{"bias": "all", "init_std_qkv": 0.0355, "decay_fraction": 0.652, "steps": 13785}
Each number is 128 + 24 x the weight over its row's rms, rounded and kept within 0 to 255. Layers, rows and columns count from 0. The size above them is the row's rms in percent of the matrix's.

# layer 2 MLP down (transposed), 3072x768, rms 0.042, rows 1623-1658, columns 480-575
size [ 97 103 101  96  93  89  98  97 114 102 101 100  94  99 104 100 102 101 104  94 103  99  92  94 100  95 103 105  92  99  93 100 102  97 104  87]
[[134 133 133 135 125 100 128 149 162 111 126 128  94 121 123 119 161 110 135 118 112  96 162  93 138 131 108 138 107 124 167 153 120  69 143 131 142 143 113 146 131 152 144  90 129 116 117  97 120 132 142 113 131 132 124 102 136 118 131 133 148  71 148 131 165 132 136 166 148 126 139 143 140 112 126 107 140 132 123  86 153 159 143 108 150  93 110 122 124 169 111 139 157 137 142 155]
 [ 97  93 135 124  95 137 149 109 131 159 146  94 120 104  81  94 139 124 132 162 131 115 136 142 132 134 130 103 165 119 118 141 106 109 103 127 156 209  97  92 101 131 114 124 116 133  78 127 140 110 154 153  95 103 136 118 121 138 166 129 130 129 108 106 138 166 147 165 132 169 138  86 126 127 122 148  77 151 111 147 107 129 119 143 135  95 112  83 133 150  93 174 107 149 102 129]
 [181 163 154  94  96 124 132 113 122 153 173 123 138 184 104 112 139 159 153 200 122 121 146 158 153 110 115 146 139 123 129 104 121 138 164 109 127 106 173 152 126 110 102 136 160 102 130 120 137  95 133 106 142  90 130 120 108 151  93 150 115 137 162 124 163 163  62 140 124 109 126 134 173 157 162 179 129  89 145  93 142 128  97 137 127 123 142 121 177 106  96 106 149 114 119 148]
 [149 135 144 101 157 147 157 123 116 120 123 119 118 120 141 101 146 162 121 111 144  88 155 133 135 152 129  86 112 136 147  85 123  87 126 153 133 118  68 100  67 125 105 113  97 118 111 108 138  90 157  90 161 114 141  76 122 154  75 102 121 141 105 149 141 122 101 105 112  87 125 109 162 155 114  99  99  98 121  86 147 128 119 124 168 132 156 141 120 189 105 101 115 164 123 102]
 [121 111 115 142 152 162 136 130 105 144  61 134 123 144  85 118 123 106 152  87 123 115 160 150 151 102 116 146 112 164 136 103 144 103 105 132 129 151 163 153 112  82 163 114 119 135 131 158 118 134  99 137 129  67 125 108 150 165 174  93  75 156 150 159 162 123 110 119 163  96 116 144 151 125 121 110 112 142 118 163 107 128  96 148  89 131 131 144 127 150 135  93 155 127 138 109]
 [143 108 151  89 158 119 102 127 148 145 108  98 123 135 152 139 121 122 123 125 169 128 136 151 162  98 136 144 115 170 142 145 128 112 106 121 140 105 102 109 158 117 156 170 133 103 157 104 165 132 113 147 114 124 122 114 135 127 121 104 148 146 124 116 143 121 120 138 161  82 122 137 146  97 151 127 120 152 146 150  96 140  92 131 126 139 115 146 173 143 150 136 129 127 151 175]
 [186 111  92 128 125 134 144 101  97 143  94 119 109 161 123 117  79 115 125 109 162 137 126 102 117 115 109 129 137 136 135 153 137 160 125 104 138 103 121 118 116 151  87 122 106 102  92 107 139  99 113 135 133  95 110 129 169  76 166 120  85 157 107 140 147 152 158 111  96  95 112 138 147  86 130 128 126 128 135 120 138  90 128 120 131 130 111 165 190 109 148 152 141 147 164 122]
 [140  96 150  95 152 132 122 121  96 123 139 149 167  83 162 157 159 122 112 125 141  63 151 144 104  92  97 116 102 145 108 142 146 154  90 127 139  94  91 115 108  99 103 120 123 129 113 142 146 152 139 168 134 114  82 111  96 102 176 154 125 105 147  57 148 118 126 136 101 120 143 147 155  94 104 144 116 133 143 114 116 111  41 116 111 143 130 143 121 146 110 104 168 132 162 152]
 [119 134 124 131 137 110 176 129 167 146 122 117 139 132 127 121 129 120 144 128 154 132 143 146 114  85  94 144 136 163 104 147 118 123  95 133 164 165 144 140  69 134 124 139 125 151 146 131 163 119 143 129 109 127 117 148 148  97 113 122 108 101 134 116 166 109 144 142 142 120 124 107 164 123 122 112  74 151  75 110 120 177  87 107 178  96 165 106 168 116 152  98 108  61 162 176]
 [132 109 164 130 132 114 140  80  73 138 116 100 117 148 110 105 171 113 107 158 116 149 126 121  95 120 113 175 147 112  98 160 158 150 114 171 143  89 106 132 134 118 157 149 139 136 142 128 135 102 143 110 163 134 112 130 149 139 124 172 143 136 148 125 135 126 135 140 180 114 108 167 129 117 160 139 147 100 170 192 147 121 135 125 136 141 147 128 140 141  85 122 138 147 131 152]
 [149 150 106 107 121 105 107 140 120 130 133  97 154 121 127  91 124 101  92 128 107 142 155 136 112 164 126 143 136 145 154 147  82 134 133 136 130 122 155 181 138 136 176 159  96 155 101 123 124 105 143 135 126 141 114  96 183 154 159 132 153 109 165 124 136  73 117 117  99 128 141 123 167 167 182 126 106 124 125 116 127 127 107 181 117 139 135 104 151 145  93 109 126 166 153 109]
 [112 149 125 151 173 147 193  96 125  80 141 136 101  98 127 157 122 184 124 120 147 142  86 117 133 111  78 138  91 136 105 110  87 152 167 112 123  87 147  75 124 122  79 156  99 142 169 118 120 116 162 117 118 121 126 124 129 157 128  84 133 150 115 170 108  90  96 133 132 149 166 102 123 120 143 135 116  80  93 176 148 138 146 147 141 146 103 190 136 108 101 133 161 176 108 134]
 [135 129 134 132 174 118 147 130 144 131 148 120 187 115 127 120 120 160 119 134 109 118 116 133  70 157  84 152 114 115 172 143 117 163 128 103 143 119 118 120 140 121 141 118 126 168 103  72  99 105  88 132 155 146  95  67  99 129  97  78 122 121 132 108 149 109 153 147 147 148 130 169  99  92 140 108  94 133 108 135 146 180 147 109 128 114 146 125 173 126 143 142 151 138 132 134]
 [150  98 151 118 139 118 142 136 128 141 152 126  83 119 124 126 145 163 141 149 162  77 184 104 112 155 116 121 122 168 162 124 177 134 139 115 136 147 149 116 113 132 132 110 118 139 131 129 144 114  88 107 124 140 139 107 153 128 124  88 135 110 119 135 112 120 169 105 110 125  70 144 138 141  77 138  98  92 117 110 143 166  91 136 133 163 120 129 116 118 111 104 161 151 133 101]
 [134 133 124 167 155 185 153 156 122 177 131  91 170 130 137 159 146 156 122 136 146  99 145 132  82 140 133 109 131 106 132 114 128 138 145 116 187 102 166 157 122 154 117  95 145 170 138 133 109 130 101 147 174 165 118 112 171 141 145 104 120 112 124 113 139  52 105 145 117  92 185 123 153 119 155 120 101  69 130 131 113 164 148  93 157 108 141 108 119 108 143 112  86 180 134 107]
 [ 95 129 137 124 145  80  82 151 146 133 113 157 152 145 118 122 127 135 154 136 105 155 149 129  98  65 120 152 167 154 178  73 114 174 147 121 118 170  94 119 126 154 143 118 100 143 138 118 104 114 158 125 167 104 126 158 108 158 140 146 113 132  90 120 122  79 115 117 140 147 115 102 143 125 148 115 126 126 166 115 141 120 148 157 115 106 157 109 104 122 134 124 102 147 122 132]
 [128 109 152 116 160 127 120 123 138 137 134 114 127 111 121 117 133 144 110 121 139 164 150  86 163 144 138 119 179 148 100 108 133 115  92 117 148  81 158 132 117 132 138 110 112  84 113 152 108 147 153 121 131 146 152 133 149 148 135  81 114 142 178 137 104 148 131 143 114 117 144 106 121 119 134 151 133 166 123 127 114 139  96 103 145 120 104  93 162 141 144 151 142 125 109 144]
 [135  96 158 142 110 130 102 105 156 138 106 126 121 125 131 105  84 123 107 158 105 108 132 117 106 124 125 138 117 148  99 122 166 167 126 104 150 114 112 124 158 135  98 132 131 143 124 122 142 114 102 129 130 104 139 152 102 147 105 165 180 139 129 124 153 134 153 141 105 173 127 107 160 157  99 198  78 128 152 136 134 115  97 112 112 153 111 133 150 141 132 132 121 124 143 108]
 [123 108 161 134  92 132 113 104 110 160 117 107 139 117 143 112 154 168 131 120 109 150 147 142 152 177 104 128 136  83 105 137 156 154 140 108  89 158 120 132 120 113 133 122 141 158 127  94 117 112 124 104 102 145 143  99 134 158 111 111 110 117 153 152 112 113 122 126  97 143 113 162 154 174 107  68 118  96 123 132  70  86 156 110 114 160 138 120  90 165 117 144 104 106 147 141]
 [ 87 129 155 133 165 130 153 176 119 101 160 121 128 139 114 116 163  97  71 127 150 176 118 120 121  98 163 155 107 127 130 119 142 134 142 160 147 139 116 133 105  77 115 137 183 141 145 157 129 131 125 163 152 139 218 136 112 114 137 108 119 113 138 138  86  82 140 118 116 130 117 154 173 129 112 164  94 121 155 171 119 157 175 116 124 128 149 125 138 118 128 131 151 143 134 120]
 [102 118 145 139 113 152 145 153 134 176 136 131 142 116 102  89 142  95 149 141 112  68 116 123 144 146  78 126 122 137 119 106 154  89 134 119 137  95 107 149 163 126 119 124 138 137 133 154 125 127 121 137  95 145 123 109 135 135 144 139 144 142 118 149 112 177 129 166  84  94 148 166 148 135 113 166 160 166 146  96 135 128 125 110 146 122 125 112 170 100 160 114 134 155 123  90]
 [ 94 138 149  99 148 141 146 170 144 135 130 128 128 117  95  99 137 123 132 125 103 134 163 139 152 122 118 137 117 162 167 100 116 105 134  84 159  99 151 153 132 140 100 117 121 142 101 181 146 160  96 152 140 112 103  67 121 105 131 158 155 130 136 161 111 136 101 109 150 123 144  95 118 111 147 165 132 152 100 116 169 100 161 132 138 128 104  84 107 132 107 168 105 103 141 107]
 [102 169 101 109  96 130 127 101 169 135 138  82 133 125 155 120 205  99 128 144  91 133 130 114 119 128 113 137 120 144  91  83 128 141 124  83 127 103 111 106 162 108  81 109  96  91 153 121 128 101 120 119 150 153  90 147 136 117 127  90 110 102 167 134 137 110 142 147 157 146 144  84 135 115 135 146 135 130 139  95 100 143 164 148 136 115 148 153 144 143 111 109 161 135 163  98]
 [153 143 180 124 125 152 110  93 155 128 124 164  98 118 158 127 109 102 155 136 146 152 122  95 103 112 132  96 151 122 130 135 113  97 133 142 116  97 130 154 133 138 146  90 116 145 146 139 156 108  71 126 136 132 124 110  91 140 152 111 141 132 135 144 170 131 144 113 123 134 120 129 132 153 114 132 126 100 130 121  93 201 127 156 117 131 110 120 123 117 133 138 135 103 129 102]
 [155 143 164 162 137 102 155 128 112 143 134 145 150 133 112 134  89 151 128 105 124 113 107 130 133 128 133 105 140 113 159 191 134 114 138  86  96 116 106 150 144 113 130 130 141 147  93 129 109 115 118 106  99 135 148 140 122 159 175 120 132 181 121 156 113 129 120 106 149 148 125 134 141 126  91  98 102 169 163 126 148 118 132 115 190 111  98 125  89 138 126 192 112  92 131 123]
 [153 160 172 156 113 131 167 101 145 128  79 118 156 176 151 158 148 178  93 125 100 131 147 121 167 136 113 116 147 153 109 135  88 133 123 109 155 103 131 109 148 112 143  93 144  84 158 167 114 154 112 138 118 111 115  81 120 140 181 101 202  88 125  85 102 135 197 143 110 107 142 113 115 146 103 148 157 128 139 145 173 151 146 126 172 150 178 120 144  94 119 155 140 135 152 118]
 [103 166 191 123 159 134 155 121 137 175 142 113 142 126 151 117  98 150 113 139 164 166 148 115 110 163 129 163 129 147 117 154 149 142 131 140 152 140 104 163 129 104 142 113 132 122 138 147 126 178 117 116 100 159 139 100 122 141 142 139 136 101 146 120  91 129 104 175 154 180 105 133 125 132 140 126 132 139 104  84 118 128 138 112  93  71 138 139  79  83 139 138  95  98 128 163]
 [130 117  97 118 154  78 107 126 198 112 133 148 163 112 139 139 138 122 117  96 131 137 102 188 163 144 147 124 123 116 132 144  89  87 140 136 118 119 128 136 142  95 127 128 138 111 130 115 159  88 107 146 169 139  83 163 114 152 143 114 137 136 143 181  82 124 161 109 118  80 142 146 136 123 123  89  95 128 108 166  96 110  99  81 131 139  82 156 140 130  81 144 158 133 118 154]
 [ 94 122 117 122 130  99 150 162 115 118 113 124 115 142 120 153  97 161  98 142 148 165  99 145 161 146 100 137 146 160 140  95 106 150 102 140 124  96 115 119 125 157 174 106 132  74 104 136 136 110 117  89 154 118 163 131 186  85 101 107 114 136 139 142 120 119 138 164 117 150 161  75 127 106 127 144 136 150 137 129 109 114 118 142 146 107  87 136 153 142 121 166 105 118 122 119]
 [108 108 121 144 130 161 143 144 145 137  71 135 119 116 163  86 104 118 140 109 139 128 144 117 104  88 110 141 124 145 123 143 108 138 163 120  77 142 124 161 118 144  79 125 135 119 106 101 121 137 138 181 115 144 158 119  96 131 134 125 102 153 125 124 117  90 123 135 143 128 103  89  81  97 113 144 125 136 131 158 126 138 124 132 131 197 125 111 126 131 145 129 153 109 109 132]
 [ 89 140 107 104 146 131 113 149 125 134 130 152  96 103 124 153  99 104 103 106  97 106 145 130 100 102 129 113 118 141 133 119 111 135 122 131 154 116 161 128 115 150 146 164 154 130 165  97 125 104 140 162 188  90 130 136 134 127 103 133 156 172 133 117 120 145 152 112 165 111  76 137 110 158  91 105 115 150 105 145 128 128 120 140 158 158 140 146 133  93 136 115 147 114 133 110]
 [114 128 145 102 134 197 117 100 119 159 151 140 104  74 126 102  88 178 125 105 149 131 114 156 134 130 134 148 110 180 131 134 125 139 121 146 139 115 115 145 135  81 107 128 104 130 130 149 154 146 115 128 105 111 152 150 123 116 160 155 146  97 105 181 129 116 161 143 143 120 130 141 108 112 125  97 151 136 109  93 153 136 129 161  95 136 152 115 116 156  91 135 103 142 132 195]
 [ 94 113 123 104 111 119 133 126  94 186 156 157  76  88 160 145 129 134 122 157 155 164  85 143 151 126 142 130 127 126  93 158 139 112 123  99 110 107  90 129 142 108 105 104 118 116 124 111 158 154 132  85 128 113 121 127 123 154 183 120 142 160 159 124 146 112 171 114 135 123 124 170  83 144 116  95 126 136 129 176 100 133 142 140 143 124 147 149 102  94 120 120 136 119 146 100]
 [ 73 156 109 105 139 124 117 136 123 100 132 106  75 147 109 125 143 130 127 147 133 119 115 111 144 104 133 126  80 107 108  87  76 118 168 119 139  88 116 110 138 131 107 126 177 131 166 150 111 141 161 150  97  85  63 140 165 118 136 130 127 149 123  61  81 156 158 149  93 139 129 132 159 181  61 185 118 132  96 113  97 146 157 109 104 176 120 144 150 158 128 140 117 150 162 110]
 [111  99 143 126 102 111 103 148 140 144 158 138  84 162 116  93 115 110 108 114 141 135 137 177 109 179  95 121 137 133  78 136 108 126 143 163 128  81 128 114 145 121 150 118 131 135  68 139 158 133 154 134 130 143 113  86 145 141 161 156 147 186 156 144  70  92 111 139 104 104 122 134 153 124 125 150 163 107 128 121 105 130 122 115 148 158 104 124 121 143 115 175 111 151 150  99]
 [120 144 124  90 149  99 133  91 127 133 132 143 109 184 107 133 182 144 107  85 133 130 122 117 151 124 156 145 146 106 155 151  92 138 160 134 139 138 112 147 145 158 136 142 132  89 114 111 139 150 110  86 131 136 133 144  93 142 119  99 125 116 132 125 107 141 136 137 102 113 148 134 175  94  88  80 131 130 139 152 100 152 161 117 133 124 130 131 148 118 104 121 107 136 105 119]]
# layer 2 MLP up, 3072x768, rms 0.124, rows 1624-1659, columns 480-575
size [ 96 103  95  93  90  95  97 101  98 102  98  93 101 100  96 102  98 106  91 103 100  96  96  99  96  97 103  91  99  93  99 100  98  99  87  98]
[[191 121 133  76  87  96 104 138  82 109 176 109  97 104 124 144 128 102 114 134 111 126 111 146 151 141 111 107 114 115 137 128 155  85 135 103 176 150 108 101 151 115 147 143 130 106 126  97 144  99 120 105 101 101 122 131 120 128 143 135 138 185 116 121 137 147 111 165 126 133 126 107  85 137 142  87 106 145 117 112 119 130 138 138 117 118  99  79 136 122  97 147 142 165 127 100]
 [ 90 175 114 130  75 104 159 108 109 136 140 116 149 137 108  93 126 150 167 139 143  90 142 127 105 151 135 124 119 130 140 131 128 147  85 103 142 140 107 152 139 150 139 142 143  96 134 115 130  74 124  98 114 166 100 114 122 114 109 158  90 107 162 109 147 140  81 147 100 117 134 174 138 161 105 130 119 103 120 141 113 109 156 184 100 128 112  79 147 131 134 110 100 118 167 141]
 [ 74 128  90 112 111  98 134 166  91 123 127 135 133 135 137 129 142 161 133 125 181 109 173 115 134 174 110 130 117 169 121 159 116  76 107 116 125 123 110 142 106 153 114 141  99 133 126 110 147 116 135  94 173 172 158  72 175 122  99 102 127 112 116 145 139 170 157  97  98 106 120 137  79 123 158  70 115 104 129 137 111  83 141  98 147 110 159 139 114 143 133  92 105 141  98  75]
 [109 133 104 112 164 128 145 119 122 159 106 114 132 121 154 145 123 124 140 125 128  80 120  98 173 123 110 146 179 133 136  74 143 102 165 127  96 166 158 162 150 154 104 148 113 168 101 134 125 117 151 153 139 120 132 102 150 132 191 155 109 115 111 140 132 152 129  83 156 120 137 164 110 167 131 126 158 142 127 154  96 118 127 110 130  94 139 154 130 121 107 130 128 137 180 105]
 [114 106 152 142 105 195 156 126 135 142 143 165 148 164 134 136 123 104 130 167 110  89 122 145 102 122 141 113 178 169 125  78 116 172 155 147 131  99 119 153 105 118 114 135 144 139  97 105 165 166 107 189 155 101  92 138 172 130 134 119  98 169 125 132  89 127 123 147 128  93 116 101 162 144  95 116 113 140 158 110 159 160 137  97 142 138 152 135 130 133 138 122 119  98 118 122]
 [172 147 108 124 138 122 125  67 125 145 123 133 131 163 111 154 106 156 103 146 153 142 120 146  81  98 139 154 125 105 134  96 182 145  81  89 150 106 113 124  99 154  95 139 135 108 116 127 119  90 174 152 153  93 130 125 127 141 123  76 163  87 110 123 147 164  82 106 132 106 174 126 178 108  98 161 159 126 113 140 133 104  99 158 200 115 100 173  99 134 147 125 103 148 105 106]
 [ 90 125 136  96 177 167 181 137 121 118 100 145 112 125  81 103 169 129 142 112 108  87 114 142 115 120 130 148 110 103 111 142 125 100 148 105 113  83 142 124  97  86 131  87 110 142 135 104  93 161 144 117 109 153 110 140 126  86 107 119 153 167 111  80 107 116 140 109 107 117 128 115 113 102 105 141 114 131 159 108 191 125 109 117 133 156 126  95 130 156  81 139 138 119 106 177]
 [ 82 162  71 168 124 121 105 157 167 145  86 145 145 152  98 171 113 112 137 131 137  93 166 162 147 144 106 151 160 144 153  93 122 159  92 141  77 123 129 137 115 121 152 125 125 114 125 142 107 123 116  49  97 158 122 130 138 165  93 195  89 103 130 145 114 142 115 112 141 119 151 107 127 110 163 128  78 146  70 113 108 120 134 123 130 109 156 132 109 165 142  94 149 111 104 150]
 [144 117 156 128 155 115 124 121 133 132 170 117 155 107 146  97 150 145 149 108 138 102 167 104 136 128 125 145  96 124 115 118 126  98 133 151 144 145 164 179  73  78 125 158 176 133 117 123 124 154 167 161 156 100 131 119  92 131 164 143 120 135 141 145 155 120 166 126 151 146 150 121 145 144 143 147 136 117 153 145 115 106 142 139 126 109 104 121 154 107  81 118 127 143 136 139]
 [147 155 120 125 166 135 115 125 112 103 149 115  89 157 150 122 129 142 130 131 122 154  99  95 160 119 113 132 123 130 155 120 155 176 134 147 105 150 160 110 132 108 149  90 110 128 128  97 134 131 100 120 158 153 104 125 171 105 163 162 147 144 156 115 108 139 116 125 127 131 110 104 136 182 145 121  99 125 122 128  96 112 129 167 145 152 159  91  90 104 154  98 153 154 156 125]
 [141 125 179 119 175 118 220 128 111 141 106 108 127 114 149 139 121 109 100 101 121 146 102 106 164 173 103 123 104 105  68 161 122  81 139 147 115  95 119 148 125 126  96 142 131 114 151 149  74 116 102 120 103 159 162 118 178 139 137 148 114  96 135 157 119 110 126 112 179 114  85 150 107 144 140 117  93 114 135 146 133 141 125 105 123 142 167 140 158 122 112 120 146 111 123  96]
 [105 129 125 161 138 139 127 135 128 104 163  91 176 169 139 142 132 136 115 111 145 116 104 150 105 155 159 129 146 114 113  98 128 127 177 144 144 110 161 149 125 142 100  64 129 136 156 136 112 132  96  84 143 118 106 115 126 118  94 130 144 157 122 122  59 129 143 117  99 104 143 127 125 111 127 161 102 142 164 105 128  89 118  76 123 106 177 129 118 126 113 103 127  91 118 125]
 [121 121 147  75 151 138  90 150 117 140 111 142  75 137 145 137 152 139 145 163 166  87 136  87 143 115 138 149 108 164 136 150 136 123 125 162 131 180 140 119 109 102 112 119 103 130 102 108 156 173  98  89 127 108 136 117 137 123 134 136 152  99 106 111 113 153 134 106 138 115  78 144 119 118 114 154 123  95 130 143 121 103  97 123 113 159 140  79 137 131 162 119 153 145 115 137]
 [140 146 105 160 131 155 128 131  87 173 151 116 180 103 112 132 183  94 111 125 159 128 141 107 136 106 120 114 120 133 146 129 137 116 100  92 155 132 168 134 112 165  99  98 143 159 128 107 114 138 178 123 155 156 126  95 173 108 148  90 114 143 140  54 152  97 134  96 106  83 146 139 122 118 149 149  92 103 134 136 116 136  90  83 160 111 149 130 121 134 132  86 112  80 149  97]
 [125 110 108 136 120  83  84 154 126 144  87 144 124 111 104 116 154 149 129 137 104 163 119 156 117  92 126  98 163  79 126 117 115 104 142 122 158  95 118  95  83 117 146 128 134 120 121 106 111 163 173  91 126  85 130 147 132 125  74 141 103 136 149 116 125 105 127 158 143 104 149 118 138 141 130 144 150 124 128 112 132 149 142 159 147 146 135 148 157 138 136 124  96 161 132 106]
 [127 118 121 129 134 144 115 130 102 152 110 106 117  96 145 141  92 112 149 115 113 111 164  90 148 139  89 121 158 139 134 115 161 135 116  98 152 134 173  85 143 157 118  88 112 135 112 139 128 162 187 101 140 139 158 147 167 106 127 124 117 167 156 167 102 106 120 116  82 128 132 103  92 124 167 131 148  95 131 165 116 131 101 124 120 119 108 104 138 151 157 148 157  74 104 118]
 [143  85 157 119 118 145 102 151 150 138 145 141 189 147 142 127 142 106  89 107 117 129  80 162  86 158 142 107 112 168 121 134  94 165 158 142 142 135 136 129 153 136  97 135 151 131 107 158 169 107 140 175 157 110 158 164 137 125 127 101 142 148  82 129 146 118 156 129 124 138 120 124 142  96 138 146 113 124 119 129 132 141 104 115 107 151 121 157 159 142 142  99 119 168 150 132]
 [ 86 109 116 133 108 145 159 101 133 119 107 121 137 138 155 131 120 152 115 137 120 142 138 136 153  98 110 117 131 108 134 139 150 137 115 158 151 130 130 129 131 175 121 127 137 174 129 113 138 145 172 102  82 131 134 126 118 136 134  87 121 125 169 147 104 166  80 143 119 136 115 114 160 164 100  38  98 121 155 174  71  95 128 122  99 163 120 103 161 159 121 119 132 124  90 121]
 [109 140 159 115 142 103 124 147 129 118 152  75 160 120 100 135 140 125 104 181 153 131 158  76 101 152 151 113 117 133 110 127 126 121 143 158 100 151 144 125 125 146 157 145 113 172 131 150 108 132 147 131 134 131 158 167 116 137  98 161 132 182 114 105  95 107 112 106 156 150 129 129 155 147 121 106 138 162 181 128 125 156  92 112 101 137 114 120 147 125 121 107 145 120 105 124]
 [ 99 119 110 124 119 154 143  96 115 131 135 107 156 182 158 134 146 114 129 158 169 134 175 150 135 104 152 116 162 122 111 121 148 114 121 130 112  97 105 148 146 149 130 164 103 169  82 155 125 116 115 123 105 113 137 160  99  97 136 128 131 128 103 153 120 189 123 133 151 118 172 144 147 131 123 134 103 132 127 110 122  71 123 130 129 166  73  87 135  94 140 100 126  86 136 129]
 [132 156 107 155 142 122 133  85 147 107 144  94 109 103 125 135 141  90 117 134 146 133 100 154 147 128 164 132 110 132 137 117 178 127 110 110 159 156 144 106 127 135 143 120  85 121 121 138 181 136 133 137 121 152 105 133 104 105 126 137 158 105 115 131 153 120 127 133 167 142 126 146 124 126  84 134 159 132  89 130 134  70 131 118 104  71 174 117 154 121 148 118  70 123 113 126]
 [112 155  88  98 179  98 118 164 152 137 113 122 112 101 118 152 164 149  89 138  81  97 132 104 134 153 138 143 143 120 153  93 110 141 128  92 144 118 135 137 188 149 154 131 146 118 128 148 102 137 113 192 112 169  99 150 114 109  97 113 115 113 184  95 154 120 119 125 166  94 145 119 132 119 133  88 108 149 122 101 139 119 176 164 134 176 150 134 139 105  86 138 105  91 156 115]
 [176  97  93 124 123 121 104 145 140 141 150 158  98 145 108 114 141 108 112  72 113 149  93 123 129 150 121 123 144 149 104 138 106 136 144 102 164 121 161 148 126 159 119  94 133  89 135 109 138 154 139 125 135 185 124 122 138 154 111 115 104  92 121 157 122 144 129 132 124 123  77 113 109 124 106 144 112 194 111 138 157  90 144 122 141 163  97 147 127 110 190 106 127 130  98 151]
 [128 118 133 126 143 138 120  71 114 118 146 173 138 183 108 115 138 141 100 175 124 123 122 107 117 110 141 141 114 138 169 136 149 146 164 126 121 129 123  66 140 114  97 148 132 119 120 140 171 173 141 132 117 135 127 145 107 173 144 119 145 156 143 142 117 179 162 108 133 122 122 116 140 156 120 135 114 198 163 144 162 131 151 111 170 122 118 129 151 105 177 133 150 138 156 146]
 [152 136 122 180 153 115 148 133 113 138  92 118 159 127 126 145 133 172 145 113 110 161 149 144 109 119 112  76  96 159  99 111 104 135  93 133 168 165 105 121 124 119 146 116 134 110 122 167 121 189 148 118 119 136  83 120 116 158 185 148 116  84 121 101  80 107 162 109 108  94 123 162  91 107 103 140 143 146 154 176 167 101 123 134 150 127 120 111 135  95 125  80 134 156 121 135]
 [107 130  80 112 174 151 161 171 151 197 132 132 120 115 127  87 132 111 116 115 132 103  97 124 110 134 133 148 139 111 118 154  93 117 145 171 168 139 131 103 151  84 155 162 133 168 137 121 164 163 101  81 165 127 167 105 129 127 151 110 159 125 112 126 105 108 126  89  86 156 104 135 102 157 140 131 134 140 134 106 133 139 103 151 141  99 177  95 150 124 122 104 168 101 154  96]
 [135 119 100 140 155 125 159 139 137  88 134 144 134  78 105 156 124 133 115 112 121 154 120 106 133 121 128 157 128 110  97 119  71 146 137 112 142 104 123  93 154 119 159  96 142 141 150 112 173 130 158 166 135 118 106 154 122 128 167 130 110  90 131 188  60 127 168 134 140 105 126 121 144 113 102  93  77 117 173 113 110 151 112 134 151 136  99 160 140 160  94 149 132 131 121 123]
 [127 154 112 132 159 144 127 147 129 121 133  99 136 106 165 122  94 122  93 129  97  77 124 117 127  76 129 159 158 109 130 150 154 131 123 157 158 107 152 153 105 114 128 129 140 125 144 132 152  87 130 134 151 103 118 122 161 127 178 109 113 146 101 142 109 100 125 102 124 175 145 106 148 173 139 106 170 138 167 125 113  80 118 122 115 106 131 108 133 125 143 155 148 139 140 147]
 [137 133 110 102 156 134 100 125 160 129 152 124  97 105 143  82 132  97 113  58 165 135 112 109 129 145 114 110  97 100 146 170 156 143 140 137 124 170 161 189 115 138 112  92  97 176 111 111 157 100 157 161 133 165  91 147 113 131 139 157 137 184 113 168 132 160 114 145 122 109 137 117 111 163 129 112 160 168 133 119 133 130 130 160 141 160  94 131 122 117 129 116 100 105 157 138]
 [ 88 121 160 176 138 154 129 119 135 135 140 129 120 114 154 144 126  84 113 100 117 131 147 139 113 114 141 138 120 186 129 186 121 123 106 102 167 127 184 129 130 152 122 163 138  85 135  98 128  95 138 118 156  89 119 121 138 145 177 108 160 155 139 112 117 129 139  85 105 125 170 115  78 146 140 129 158 129 138 161 124 117 100 102 133 162 115 143 172 120 128 133 134  77 131 134]
 [175 126  98 132  83 123 128 139 165 114 114 125 152 124  55 141 102 107 105 115 109  85 120 108 143 126 136 154 122  91 150 126 112  94 187 103  78 130 115 122 131 117 129  95 108 127 112 125 143 110 121 125 144 106 114 100 110  98 124 131 101 108 105 115 150 116 128 103 145 124 129  96 149 162  99 151  95  97 141 109 108 129  77  97 124 116 158 133 129  97  82  95 152 135 155 110]
 [140 119 109 131 160  97 150  95  93 118 119 161  74 133 152 127 143 123 140 124 107 162 116 167 119 151 157 113 134 105 131 140 141 166 126 124 126 143 121 139 145 107 110 129 121 102 101 119 122 172 109 125 130 142 108 115 115 113 135 125 142 131 144 107 137 164 144 128 136 143 135 117 111  67 127 138 152 122 162 144 102 146 110  99 136 119 138 131 101 129 142 130 109 136 124  94]
 [142 157  91 151 137 181 144 101 117 153 120 163  88 118 151 106 150 161  96 130  98 129 166 102 151 145 112  92 137 147 127 113 109 117 114 146  87 105 112 185 106 107 128 122 115 113 100 164 106 118  92 144 143 156  96 117 165 130 109 128 143 122 137  89 135 158 106 144  98 141 100 150 140 155  83 158 114 108  71 125  77  98 137 139  97 137 128 147 107 133 122  89  70 170 145 134]
 [125 118 138 125 103 107 108 157 112 109  87 125 146  96  90 133  96 111  82  94 137 129 136 144  87 114 163 135 169 127 148 116 147 114 146 125 157  89 153  88 149 148 146 141 123 138 105  64  87 172 161 146 152 145  97 121 104 102 101 145 153 179 115  95 122 128 111 137 166 109 144 127  88 135 114 127 149 103  87 154 127 128  78 134 169 125  95 137 184 119 126 132 140  93 114 155]
 [118 140 135 116 131 122 115 127 131  83 111 136 111 139 135  89 164 113 135  96 117 105 148  81 144 159 119 107 115 161 146 118 119 176 160 140 136 140 177 162 132 159 143 133 125 176 176 140  66 104 110 137 139  91 161 152 128 122 125 111 108 109  97 123 164 140 166 115 117  99 148 123 122 145 139 135 124 125 144 126 161 123 126 133 120 131 105 140 107  98 126 162 139 152  79 163]
 [106 165 186 145 137 171 132 147 126 116 161 122 133 173 149 102 133 140 152 116 141 125 106 134 125 123 146  52 161 141 156 149 151 121 101 168  96 129  94 117 119 138  85 120 115 138 132 104 115 137 133 145 167  85 101 105 110 176  81 152 121 153 125 114 158 116 102 100 137  98 130 152 148 156 147 150 115 167 128 124 166 149 128 141 101 118 154 106 137 167 142 121 110 138  99 153]]